{
  "hidden_size": 128,
  "num_key_value_heads": 2,
  "vocab_size": 16384,
  "hidden_act": "geglu",
  "norm": "rmsnorm",
  "norm_eps": 1e-05,
  "rope_fraction": 1.0,
  "qk_norm": false,
  "init": "normal",
  "beta1": 0.95,
  "decay_shape": "linear",
  "max_seq_len": 256,
  "doc_mask": false
}
Each number is 500 + 40 x the weight over its row's rms, rounded and kept within 0 to 999. Layers, rows and columns count from 0. Numbers have three digits each. The size before them is the row's rms in percent of the matrix's.

# up: layer 11 MLP up, 320x128, rms 0.122, rows 268-319, columns 64-127
# down: layer 11 MLP down (transposed), 320x128, rms 0.108, rows 268-319, columns 64-127
# gate: layer 11 MLP gate, 320x128, rms 0.117, rows 269-319, columns 64-127
up268 101:503443564545460475503484550532471462398465453535508548516457496485595471548515506513551436459461539471541548501521463404491481427521474484486492540608513490539523413450452530494474437554512510
down268 107:440514455428497413518463530514464597562464562542594507528522540541517555502445503422463475473477487503593457488590481510554434507465476556471489444512568518481571527467505469526521488432525521
gate269 094:537451479518505488603580498503481491481471411611521537521482482562582445526505501530471513504492480464491549456506489525481493504538520531469520626535424583551494455538481531478419531494451509
up269 093:545437532546559451527560455513484527393494484491510426509532496536474441452530530426518494505516465434517490442460506556460499521492498524498429478493569496503464447501556483531502493500541526
down269 094:469509499498491493462483535521509522501512466554394502504463487437517513498491528442453496467516550536540577558530530478478437510410536507557480525507506504497478552468468435603540508482542532
gate270 098:471439499541484499581540477494554477475470518449529493471489514416480504427512535500519522489514528464497514541487437610422457533483488464547485559463504500446487577552467546530484445561565377
up270 098:475470575439570545503512538552496555523489511511511496500481513530533466540425446581511463512504516503455493570459556432565524444507475522543571474430448473506513526551497495493487497492479460
down270 099:473460526538517446481502507510488527450473467536492495535451505512542521476496448481475498516507544493469437407523486554418459519437547477542515520489455635463432441545572533482405557501494538
gate271 106:478474488496515475493509542508506475524511557496484579532490443466471475514514468504551498473545453543477467461532487436532509455488498458486566492511489512454547490517412401520435541479557520
up271 101:448457541491464523574523462469497437521466524489480464579504417455531510441470466540516497552464470520483572559510455455497490490490538461463500497513556521495484552537472459537458588468568553
down271 090:484534526540527491527459463547489509558526546542465505460539526547416486496486515446527433472584472511523479537497486542498482493535541532549424462491529516468459541492490498510594509540507468
gate272 099:465475444542457423473434507525480420512514473505524447486549540465591559456493493473490480540525446477502519511484485560467436493471512510557480448546487559409489469501531490501448502502554482
up272 101:524489485528467515550492509534491547462540525469489466486544552487570517462557508549537559524469531462473477542540529539451479525489537448499526551504501516517501463521486531493517410453537543
down272 101:435479490554516507483449517478458537556560555421590407432411485488495504506531535463516493543528493488457492540505538477496521495546459529479491548508539400469490458511535452488465528507514530
gate273 093:566416471463542484469397534461576454519525561553421456541527451439576456470499503483477542464563458488552437483545550531461541526501575469525486467493529525514485476509511534558396521502488455
up273 091:574560526547489465531497517523565467541389499480465466514433484508428517573529508515500526589530526482498556426475469458470503507620523505453530476460494549500510453490475472518445464513472525
down273 089:506484511458442478515463490427447532471494541550519471462502555517466491487421378446544428487434468445516488530562506468504525458493450462533408447473390500536477513402476458462512478479470504
gate274 103:488545553476445506476456473499521406439439500516527523509518457551554595588513517497518558493486530552539496490525504495466503470481530494500580459504525563520478533497468453421404532457484438
up274 098:476513454584528531477531507533478584535507492400551424450414526501452535571515462510535445434537477480521482523528488490497517503539447485536547515455473531530559498530483455450601537508482472
down274 097:482511427466510455556454532527520479474494514524551518402524459520527525540568525515465533529539597524457492445460491525503500477486518424549441446485491525528501528520541537546532518499491509
gate275 095:569497566422469429529485553476514518421541477491539494512468544497577532438503571535459581524474529539505491499450524525438532528500446431489561447515431497479464511522500464552526439488514485
up275 105:424462466564532532473543469513512515443442503500533455475476488530458450554530533555647485483460476491445511535529490430457416511469456525509536488527489520460525513556513554466513531543498492
down275 112:469536442474474442522449431519557515390494448601444463517519526526516528468471428513486530464488535422479535467529489479522528496500564496577516422494504501467544504527490525412563525508550517
gate276 111:500541447427460501460449509495514533464514528418499505507556447476504469525475499511533542508398523443486451459454511483503489451504436462443507446520533492518540504496511550507507472432597590
up276 102:472489577531495503489497570489543434529565514528569509456460488443413457528540457556529550500480471438504507431471503593511502512477550582499515519529512513512515497497520436508581419420534514
down276 108:521403468439513485507599449490443527423466498484557497521512448475550517394486447481481446497484498462485487483428532488450505476492593472546484513483449471497526500461478531435454454561464494
gate277 093:477524446482563472467491492461464497531553408473539498480561488515540460439560499479402438546513551489473460466489523488557489523457464430500596457513562497480531450505473489534552434500529502
up277 088:542486511499514485554535510478505518535472482441592492449547493481530534556490510489401552453513490484500468455459472497541492460483425533442451437538469432561499461504469549436548567528559465
down277 092:504439463453499514472511477535503475560514454575494513568584492503531517485609415513523535486523490488440497473582541483510539523528487520510481423365432585516462472442547445497499479531508488
gate278 113:422483512403433445453445520541500447460559466545601478477456459520533539485545500503548504500434527571442455465480498485583482475495495453490493487507476573543505517494494467446477454495492551
up278 121:505617498479507543486516450530487400479498441447486475461489475502528450448460514520516536534431557498424422528476459501514458497512549453415541512544471478526493449533524476482477478425492472
down278 122:443477523494534492511478433488487571521594407467566462493480417448530550461440458471498443464416440507411549548450551488534498503501526501525480486562542495521483413491507513448527449499500522
gate279 098:475423489437493440496376505543467506496530451456489439512482483459476497524488496471511416511535506512482491494529584517411516537516509491454472470495487559448495567454500438519470513510452463
up279 099:438449484509525471530490523572464494486503540501472549452550523541498546450509529424528489458471493444414468551530536500526510527466512543497567513512450558414507488513582546459511487533519485
down279 100:516481477466523476473405411536571457457515473493485507540521420515497493477438571479450531484506460428517523450485508538489480485514449546539465484549529559487508498472450516570499483520471513
gate280 099:493490502493507524541518476466464484488536544457497502525511412482517550516476546453558513479450498495440521490518497451440613490457435501541529488475521570531538478535460553486519509482507538
up280 101:438449423454498462521499527494486525475516566531579453461590497498558509399493499499476522535429506525478511459518505573472491500485469501471536430470509552549525459524457501431429540547473528
down280 102:507507531556504504470477433481570456503530555532448492488465469513513550542500487529458493401556500486467418502515463539427491539464464454516507491547502461432519509500505443507560449456514460
gate281 119:506440560430507466482473451488512467470467463535490474488468517506505564512519519567507580518551493505531495469472514445454518430572502502522526471449482569455499518580527560467456472531538494
up281 119:473536483490554535516478511548541480535479530468550503459515443565453429566513440450547464538500527499495494478496486545503477476448484489514526560488452519470491503538395534505514518548487512
down281 114:517474556486522415489515497467493483421434499501404544484471570531510534457491547495466528478479537456507418505548554450500492450544607510521498494452533496488466462481575553432506472498520526
gate282 091:549488456447497493501455456502445486528459564516497428460526513418496480549470432554513514578532464479456548503448447458462492435551512556504467494503518525516519522469424487500476484584435446
up282 093:482479534404509500467464443564539474487523498520517481508424530495515480490493478526531559570533543507450556505493473496426517471566508527461531583481536434390460486561475551495515502541489453
down282 090:504547510523447489539530511507483429489479530481638525521494502483501526511489490474546472479506453500558501488468545501605488457451550481504441493542546475566526488453455443473471526496480550
gate283 110:529484529537574517513502499455565546454517533486499520544500438533530521482583568565432493525461512442503536456491513550463568542426460440502493494507436592457498450563461487460484529471493534
up283 114:545445413491499524499485588491561536429478467538509534478530487512491442471523485523449475468508508459470536454496472532475540504467497531515518504445439592462507434545464404446505556466502435
down283 108:450504488451539517427484554446534505593558475596473479503447448512481530582478484480530471488487515503529454527511529575494499553481393523524498479492491496455487533527479477505554489522480509
gate284 094:485497522452516507585493524593447459496502507480600596541506498469504503446512519457502513384520491506420520444452471505482473486481466482581512377561505531534490471534482452417467469468495469
up284 086:485470543565494490510467502503461489498480440521530524542530556510495474526466486514571443493519526520426525486455495568561463511491479549440551508512530498498475483522436523471457534464481484
down284 090:562545448488588575514530526492514491466511489518445492507457480437521453480499532463435506447438470539596591537512476462523452518449428545518476503486489481458490460500517426512492476532565471
gate285 099:556440528491489395513480520517483470405496555498517442455510528492505428468481486488517585523470468476559468438462427541472488493496533469480437509411455549522474474521412556503522526465525540
up285 098:477478464453490490444486483485394515516527505521503438526505490539507457482536494565509526471491460473456500492437419528492484472566498482447527470511485586522533413542490522385483483500413543
down285 102:517589519528494514549519514515560476516513425559517444471509479500537464423513490501539487454510430518499487528453482550496525501506534526527508537563447437422493542554506562506526476518505593
gate286 097:471494488472513541494473501489550450523486515481571542537486381494503480465565487478506504490432426409522532448508497425516511447524435467503482542583524497539494438534428525466483475563499463
up286 096:560567497447498541532503498459475481455468513471401478508478449488550478516505482587517549565423470459484510443584548403518434395499511514418527463551486492589539441499544521487483489490549534
down286 094:459473473490442491528509461531481506511458455477484456419484563491494487498464524496490623500480558579479450545552485565469521509507481507523484517406575536477503552523419545516563500438512450
gate287 097:470416535416483550541471525518497457407492508534557502502505490503540466454513517458501516516491516474486537547590551473497517549486503450443464414495537547499513514552515485556455544484502509
up287 098:438493582486487548515499540535449405539524506567486506503478470520502526499543551415579460455498485501463525529605493427549394505497485482523501513521510522509448513483545524516494478447549561
down287 096:406531494510576520508525454537471516528547566494462491528548487478457464474495523501558520510506456482596543495485479526513540514563532480469468502534478453530460589578504510538515505463551452
gate288 101:550516471490480486568574495542500451475368544431452444487533518416485494539507509518547504455440459459573493507464523464443507477567483460474422519520494454465490524507510465486586496523507457
up288 097:512479499468447536492541488469431537513519524485486486562472554540524535452466462547505509473483529550475456512492445523497486512462486498452492512528479479505479508531517511531518528487610444
down288 096:508500530497483497433497480542503476562424497438535517499468468506488513528485436448525521534500425454503517420438478443474454475493480473540532456491547523472492489477458473494516462541504524
gate289 093:496515482429510494508475458534521540431495482477501446566473479420554441466538530530466451551513511463526449484516494509471511519470486479482507520507512534474482441511500479533526502478453504
up289 104:477569462476584483436516548457579522497548501498514489523526493503574475511522553517456447485589458514486500531535536550548529516460501520541473550476562460519491402471520488528511504495421451
down289 105:481449482524543515553513533492517508563556498486495511533497541568470534499493546471533553411516478583555492543468530480517454481494461530539536575499482520526495538494483512556483478502454419
gate290 101:499498399536541525508519492495424491473484513442452533464458421496492491462495566498521509466517483541498487504455551618488524505539496461445515498472537476477513534525503493493433502434520551
up290 093:487466522417501509518484475465489558481534535504515487533518526460544445476429472434461457577416430503564452485559448473519443454494474508504496509571483511524493552491504486501590542466520483
down290 094:474458429543558510531484507553575503544473479428416514443464467519462547574529502521478465538506477452540451486507529498460453516515533503473496473484582546554543522460516499459442515425476532
gate291 097:445515493549547525512492441563423506525506458504505460524515495567466499513442585504469502517477474482483537607459508541516480553559440487550464500513506532497481529516476565447440524487485492
up291 095:519498478446503480427480481435485531554539517538510469529547509418461521504515458408463534504479493509519487554528459534520491452498483444508508558523476494572506499533520481491527510492439487
down291 097:474570472552552450525549475548522448448446519469480489490484459544475504478515600506529538473449541570481472446509510429495458484546537512508533519450513485556471486499539578503421521489523533
gate292 097:481342564462517488472458492538553445512439477567476448529452497520491429485555489454558522459505493539483515484518552505408493519501551452513483527506532523398422582479481547546546558528495497
up292 096:496514444482504416518457550435499591491492452480485488516460489462460556519501502547584465421530506450464509581426474533541489550507479597490535556468465496533589473518506484483475417499516497
down292 093:498470511491539482546513462562528465433452496547482550451578526521449510507469523450454518450458569480490488411542554447460513484471496542482492472457525532466445495480581564496487539515456559
gate293 102:535488443517473464571572587482493446489448424528510525436455517522476510477500568468513501465509548498514481432539506468448507505558509422497482527486469493448516546527499495548579529543485531
up293 091:503532528516520474538463544438526510529433476479466436422483498465502509501524474483496563412567529522489518481484555542450535489484510525516509549442583518479465508492528514462460546490555459
down293 095:484557492499437576515507501511471532469588504455447512491514466486459487409518460430564435472515516567584495502549493549549469491479623499515499527567492490547499531461527533535549519482534491
gate294 101:461390467488493447559473526559529468452459451482505568512516515474441547550453571560479511498536545529488397502514532490466469518549467497533527541482511547528487525543525525521546540514548506
up294 119:513478529461487556464466394431515569514484506521479447515519459532526450520495437428487501491505532465453545457501429475518538488506551402462517463532473544469534480453463430456479470538474502
down294 116:521468515508448486500471474585459492503480467402443538539519494479506547502554534499557545472498558437463488443476483502473533537541526503520520531425480595440503512525508472536468539457556538
gate295 096:499467527462437491514403537568501497486457535450524396545509522435553483443449561419496555459497522480524498471551504534397573494516475463550451530521468510483498558546493467508547541538539551
up295 098:446468510496557452515432532494434557488465527513468421510489487431523515479478551509494488468497492571449540562582556512516523476532517475547481503553562514521485514504491501564561541551460444
down295 099:522563531471512519590517520453493467521468504515425587557523514489506517556537501525556533492447475539510506502560495525553437473509510514498485539488448473452472542439505529434481493494481542
gate296 096:519423457539562549528515549537453525483528474532547544513409473526501501524520542480485506530443551460557462505498488472519487507527420545398494506464341475577484492485481563489521498530486486
up296 103:504506509482463568503483477499462508595505516449465489498409452506573454500462397519511479478531478468449512528482481494487445455475490531520498390448469511543559488430493474535495497497545474
down296 104:538530465542529503565519489494524492558564498517514537464494504411505495481499505474489531512464476466516444476505514563509465480464494548444494456417544522481442497476525490534575431536554487
gate297 098:514481474480509466513538520546501469490442485491568570443438546477463496500543537543500530464494566520563494499479485521502480552517478509479464547539473475481493513491534574473452549508477470
up297 095:445526463500517491454561467526484563564521526443471523547489495474460556498462493508487533451558508509498516445435428474541564512464488498458525497467499567475519483455492451546480499414575557
down297 092:474500477492512457551445446563536495480513460496544467545495460518462483523550522483510581529487489527467454535494460515559444576506449569510552490530490432505471410514508490494443457490516527
gate298 095:582446484514492505496530481475468438458485464584502470553493455539556513497542497482476523488525515526470488625486491556478516492590467434545498527548528533446552520517480473446471528566495482
up298 094:473516555506623498474439442531495507465528526478479461535501451508516523450505442494528509480492509505532475446555494504506487554427553473569534479533452591392444543483460431481485492481530554
down298 098:431474466524545489573468537533544509560501533540481586500568523460493491562470567506495484463480565461512494489501452513530462540537499549464518499461446442611594467458529488562493462477546465
gate299 099:494464503502468569550551515562487455498436407525520477485485456492539503506461546528558505486487558484475456545537483481432464458516424443485530499461503520559458472482506480466511462476502467
up299 108:511506486511471486552497523515461446485453509523529484430426530445547490416528485459514581481508530473497484489527507483464448484554516582515494517480550456545485468524502508509579521423521491
down299 109:435534432560495549508483586457594537503565512402538489518533528471446556484445548457511509540549516532516451531512497547494468492485450488522502486539450440542568587505471591540456538459510525
gate300 111:491450438507525476513554562529537492486465453470562530465457461494488585522525572440548498452514572485521495540573525538458582439490414495533488553518495463461488578503474556505529501546476523
up300 112:491470528469512452516495511520510434521480563449538456452553536495437483469525557581500476447494457549553431442477465479480384525504498558510552474530524493549501502565451539607526546487517497
down300 116:454482510515501449535529528408538490487477541549529470449535501493497545510507493547441485506467483507465525524476531551468444664484598490547534505550474511515578543535517485541535568541469494
gate301 110:526505498443517549479504552462597506519473445578540592540493476472509497440459527447506462488469522500501479430495553505481518473536506501448509492457518435524536499511507483475424523490519536
up301 103:504489502480489487445486474548446527471525477498504469497510530531533558552416490520519535513475459452486443532561463532472500487486447475548549566516456526475451560526530521500560507487559565
down301 094:571548477492559485465499518506490474486573551509520508570444432487565481538565490468561530469489529492507513462518494488496542437465426567463412496480426474521446607480511452449489468499487472
gate302 100:463480544485489504540543366542530413497515473444494508445524513529435522569556506491533486631493492493469485508476524470534445503484468547486546479528498428511484471545501547505471480503450487
up302 097:474505475529376525517570504496475429569533455463461555517485467520508552499582485497470468533501510501533418523481501453486508455534520495446499480482499438520568486491531587540464476519485445
down302 096:433427404460485495513483598451514505514534464536518541472545493408491544516418500464487474425551378498472475522554519494422567546436449456585470529503524508525483561501493451516504555524480485
gate303 099:556427547538442469547532493525454459449522463482488463444498494488495508516506499512450426494507545557564454487519483508474483424561491512519449528393457473487435579480497539465515434603492521
up303 098:492466523527452541545497470456463523444470591514486483493482568448444522556543498544527516463485446409487531516457492488570460502514488535466449560441478521542508545522519473511501496493526455
down303 098:497518561531562495404464501450582474503507426460624545534501527479484419460427481543488531490467479510495514454447553477526496497520431510497506462510500477499458455515537497519504538561522524
gate304 100:492443515497534481519484588495578506515440495514491411476455530489600513444550514562524467539483493468509472479456576549475517489535529512496535538482528497462491519580453477471487439517497475
up304 092:453482491467478569430544510544533540448495538522519531536489504549527496528470504510525515551443504509505512486521504579510508463476407521484458411469537454551474464504456552502512506489467529
down304 096:478437532514470453540469511513524526538508448481433536515457565484475523512502518546576468537490494485496526473481443513499501532444570501506487557479451486477540534482579559510477470496578576
gate305 099:491490502531426480499473551478606495505487553530499516529380527564475514440485503488472499490536491451504471554567519540485528597534501500521570408521493532476487506453470513493495509524460518
up305 096:538544454529504582460534536485509513529437490432539564506441449560552463521453507513494535502580557500542456509443525504518506501415494405492503503495497542449498490500471538495454528519492528
down305 101:469530437489520460541517520478475546522505459531558554454470497433405523451493522533538418459446441497482511463499517571445441495505492465527456508536489513544448458428569509489524536452486423
gate306 105:445524556484515439529520479546513501502530542560556509493459490524509501503534527507545554524505522504524421462569516471466547510477415554401578412452517468502484443606472556495481520486568448
up306 110:524496457530534501454541559560477562512512498535504539499516544496463533532467498388510498509507460495476482460535472496455532513513483485503532532540493508515589498463523545397492388442522537
down306 103:481560529491475418495480484498518491512478464460509467591507488586582519524549500491526523534582536515497503515525480471528521522493514569536489441471446511488427444512547491564484630475462465
gate307 099:434443487475462490548450498542471486501529439485517520571513528469524481521493475497517569528517534474449494536530464462467460532502487390568577555453392587535471554472416551566478504485531537
up307 097:555478519492558434438471550478502524541497569514555535535472543427499510501483543570533501448507468539545484425453445556472486508477453598518465475558556459482515481483497451481570442518533493
down307 103:524452445480477557511482487579401550502487473527491553501508524482450522448512553530465529447484518468424522539531485455538551569481504503478483483468511521515506508439492552529494522480508529
gate308 098:497504479510417459531525504544505500498486551504468499479467545437555457436470451530552479521527546491496445482544502533469525518480526533520528544445497495444480487532446569503488546480529481
up308 095:456471472568396468510513441482531514497505497512479495605560476492558522522542464475525403546503461492494538519542503521574480569498498512550468523454549556521486529526488499453472503485462492
down308 087:504513501523574499467531547528512510540542481487529489532488502470562480486515437438533439466413473533515411520477534461535474463454494475455494529536451458507502498531483507558519563509519466
gate309 104:516511505463522495535507457483448511475457477505467439471462525532567514547507514425459554495512429450465536435432512378516528457498456461489457482538530519542485503559516450481465489509497426
up309 097:490533532566505501496473515462517501542520536563453542514481552513469450434535476484528499517495501427444523489506467522523484517528535561432507502475452470579484485502507539496504505540517520
down309 096:529536454548492520494488497496494486417494491529509483502488539531515407620482464531496477411506432578450503498491514528516540482473496497478456505526410459443478485452414442532553459504516543
gate310 092:446458469500470462458506558501500525468476535544444498480529517535437472447492494485461428417468531538542502500547475487455519489411505489479397517414493448481483524548576520439511527532512453
up310 097:512575544569556458499493500491519416539498588489487426565472521572484533506519490466467475522491459453486505511429540488496482476477475528452537582526491541588507450451484493482447541482537505
down310 094:517466498495467504448485567485534508471479469520467548521485546485497520510497525470501448513507473481448425455510492475510491524463474518572521507472495386590524508460418493501472469545471507
gate311 098:488473520462517489452495530505464540512510429463462469476554563483480504486525559491448482539501489472606466502449513428506525527482521476479491504476498489476535563502561551434539543502574468
up311 087:572499488463471487611532480479431501497393552565490460405528457524512517515516512417532520466482402498560517523445482458500560546496516486536498474437472490540547512524461576469501508427531511
down311 094:496558467541567523510504505478573541491538478514559495445513471494457514398537442535520531513471468584431506479467501567556521551501567505500474510580445464443481546508501506469480543540505491
gate312 102:569550492463444477518411484449558511506483559529500465463473496520522505559500532484451625477436512529503526490553552466484504510508530476559468466527500590533522479540495454533496509507521487
up312 106:482517480504503446435552589499456520511487451537546537560498546448589525405462495489472501542529491512462482561515497521458499437508493406517525485446458484445504519445454546495498482514493500
down312 101:507490458479504532529557509504480493503463488498628485434559555473507454493434491507508520411493529583495516474540507499428540533486348598495556506516340477455473482531509474541548538500531507
gate313 092:524457501503579535498464512441505417530565477526472484411502389561502480473572499543496455506420505517500524502500546498495483426559509399519523496454523497483514434492546557474515542515520490
up313 083:486444486456506569452469528462528537527611459479536573547565541538530538496503543496509473467557498511513545504517583462535475518500462517583477513599583533572512519475511427446467487481549501
down313 088:499485466436426462493489438519491547466450512455535481465477540503470511484553515496575543552481591515525499475480415496440506456535529502478520503464584490431515523533498551486520501496555524
gate314 099:490541518537536414537503492521450466484532536470527431480445526451518539509516455559525460431450484498467529540498486494489474501514476437530579497585486510530454449516461496522524506518528441
up314 094:540574521477490559479507511503516501488527562480508468446579417472516519489536524498544489579550468485453508484542523464449479474574403433507536501493529485523549589486485431442482590517505446
down314 097:451504450509531416487441520445484583493467514563517494487525547531483487511520563455481496433500473567512485508498480539549481459534524561503509494488417506495492576505515492480488539466480540
gate315 103:480465493516556507508560462587515483476458523483506497608518542499482503454468584484515470578578508504470459476547510483517501531423473503482570581499456515461522455534496530555506467476527529
up315 106:451519540451546503496476465465552516500484516577544538472543452537531455529470493494537521527443504535494529561502518461532483571482423512512497526537485498462431496431399522478502513463480541
down315 104:550486500505491502550541472533477482484476521475443468434483545522460504479504503540562569500470531502479481443458566437397505449580656500467548476477534501506494449534476563492495484448510529
gate316 106:482467518426444430536478515558472483490546427489541473549541456533458571453485536451473460514465492524498478535493484526505537530484419552527505525478521473612509513505509454457478437436490492
up316 105:523484542514473470519473484519511452511463573516571552487546530459510573595496473509588542456558444479460500497478480534483448457540534569555471544504515500515476570530502477439480516504519542
down316 106:539460437457464507508512530501553571437490493556529478509501513524490502579480526493490480496476564439496520498457488473510575518486474460541491525411439544490568478508543508441452547546525371
gate317 104:565483465497503510604469485469503523474471519576493465483462532622471570539544534526563465500500477534524508477544500533398531530521472428489608506495428506491543504536509574462524504461438459
up317 102:493512440516532465514483602494501515510413449565479566508485510491460461506574533551505519488469447492527514456467542501435504523476486491437506528446461473453500531476537484503518458422406505
down317 102:518536514547488449430547513539498510498548483523540484489489475468577430442508531548462483469534390519581457520538513547521522497504417492491518548422549493518497497507463447563501470477508552
gate318 094:497453563485474533442520421534470506515519482516459508455555470504499484478506515543522423505449466556488450480434454509446477555486478447513537500564514464487427515480467487480517466437491574
up318 095:413508450487510530486417526463455475551450499549554527498412464540501443514567471534458543555503418451510531570478530513515470490545494476477485493494500541478556451474527520499435533561496431
down318 098:417518505480486440526449461501510515526449478462451475507555540494554473486493457519547521502560505470457455461539522454524509486570479473567522457468458465451475489510512577539455428555472490
gate319 100:436499564459473454500447528480531496467472452454491499458446482510513505544561504511499473480511445462480515454553462449526485577458478487623495500469521496520465551497496452443483469471527593
up319 101:461539483464487492524513478460512517507459470439509502456516521502519521510506549492518450518464585496481459612530489579512492434510449462544517476503501477456476465585521551513459494519432505
down319 101:521599551489516517513452460547572504447526443504464470454521550536563483453532492492467508483488486510509504443552452518535517540466570533572479544494471547498528503519504462492512510526506487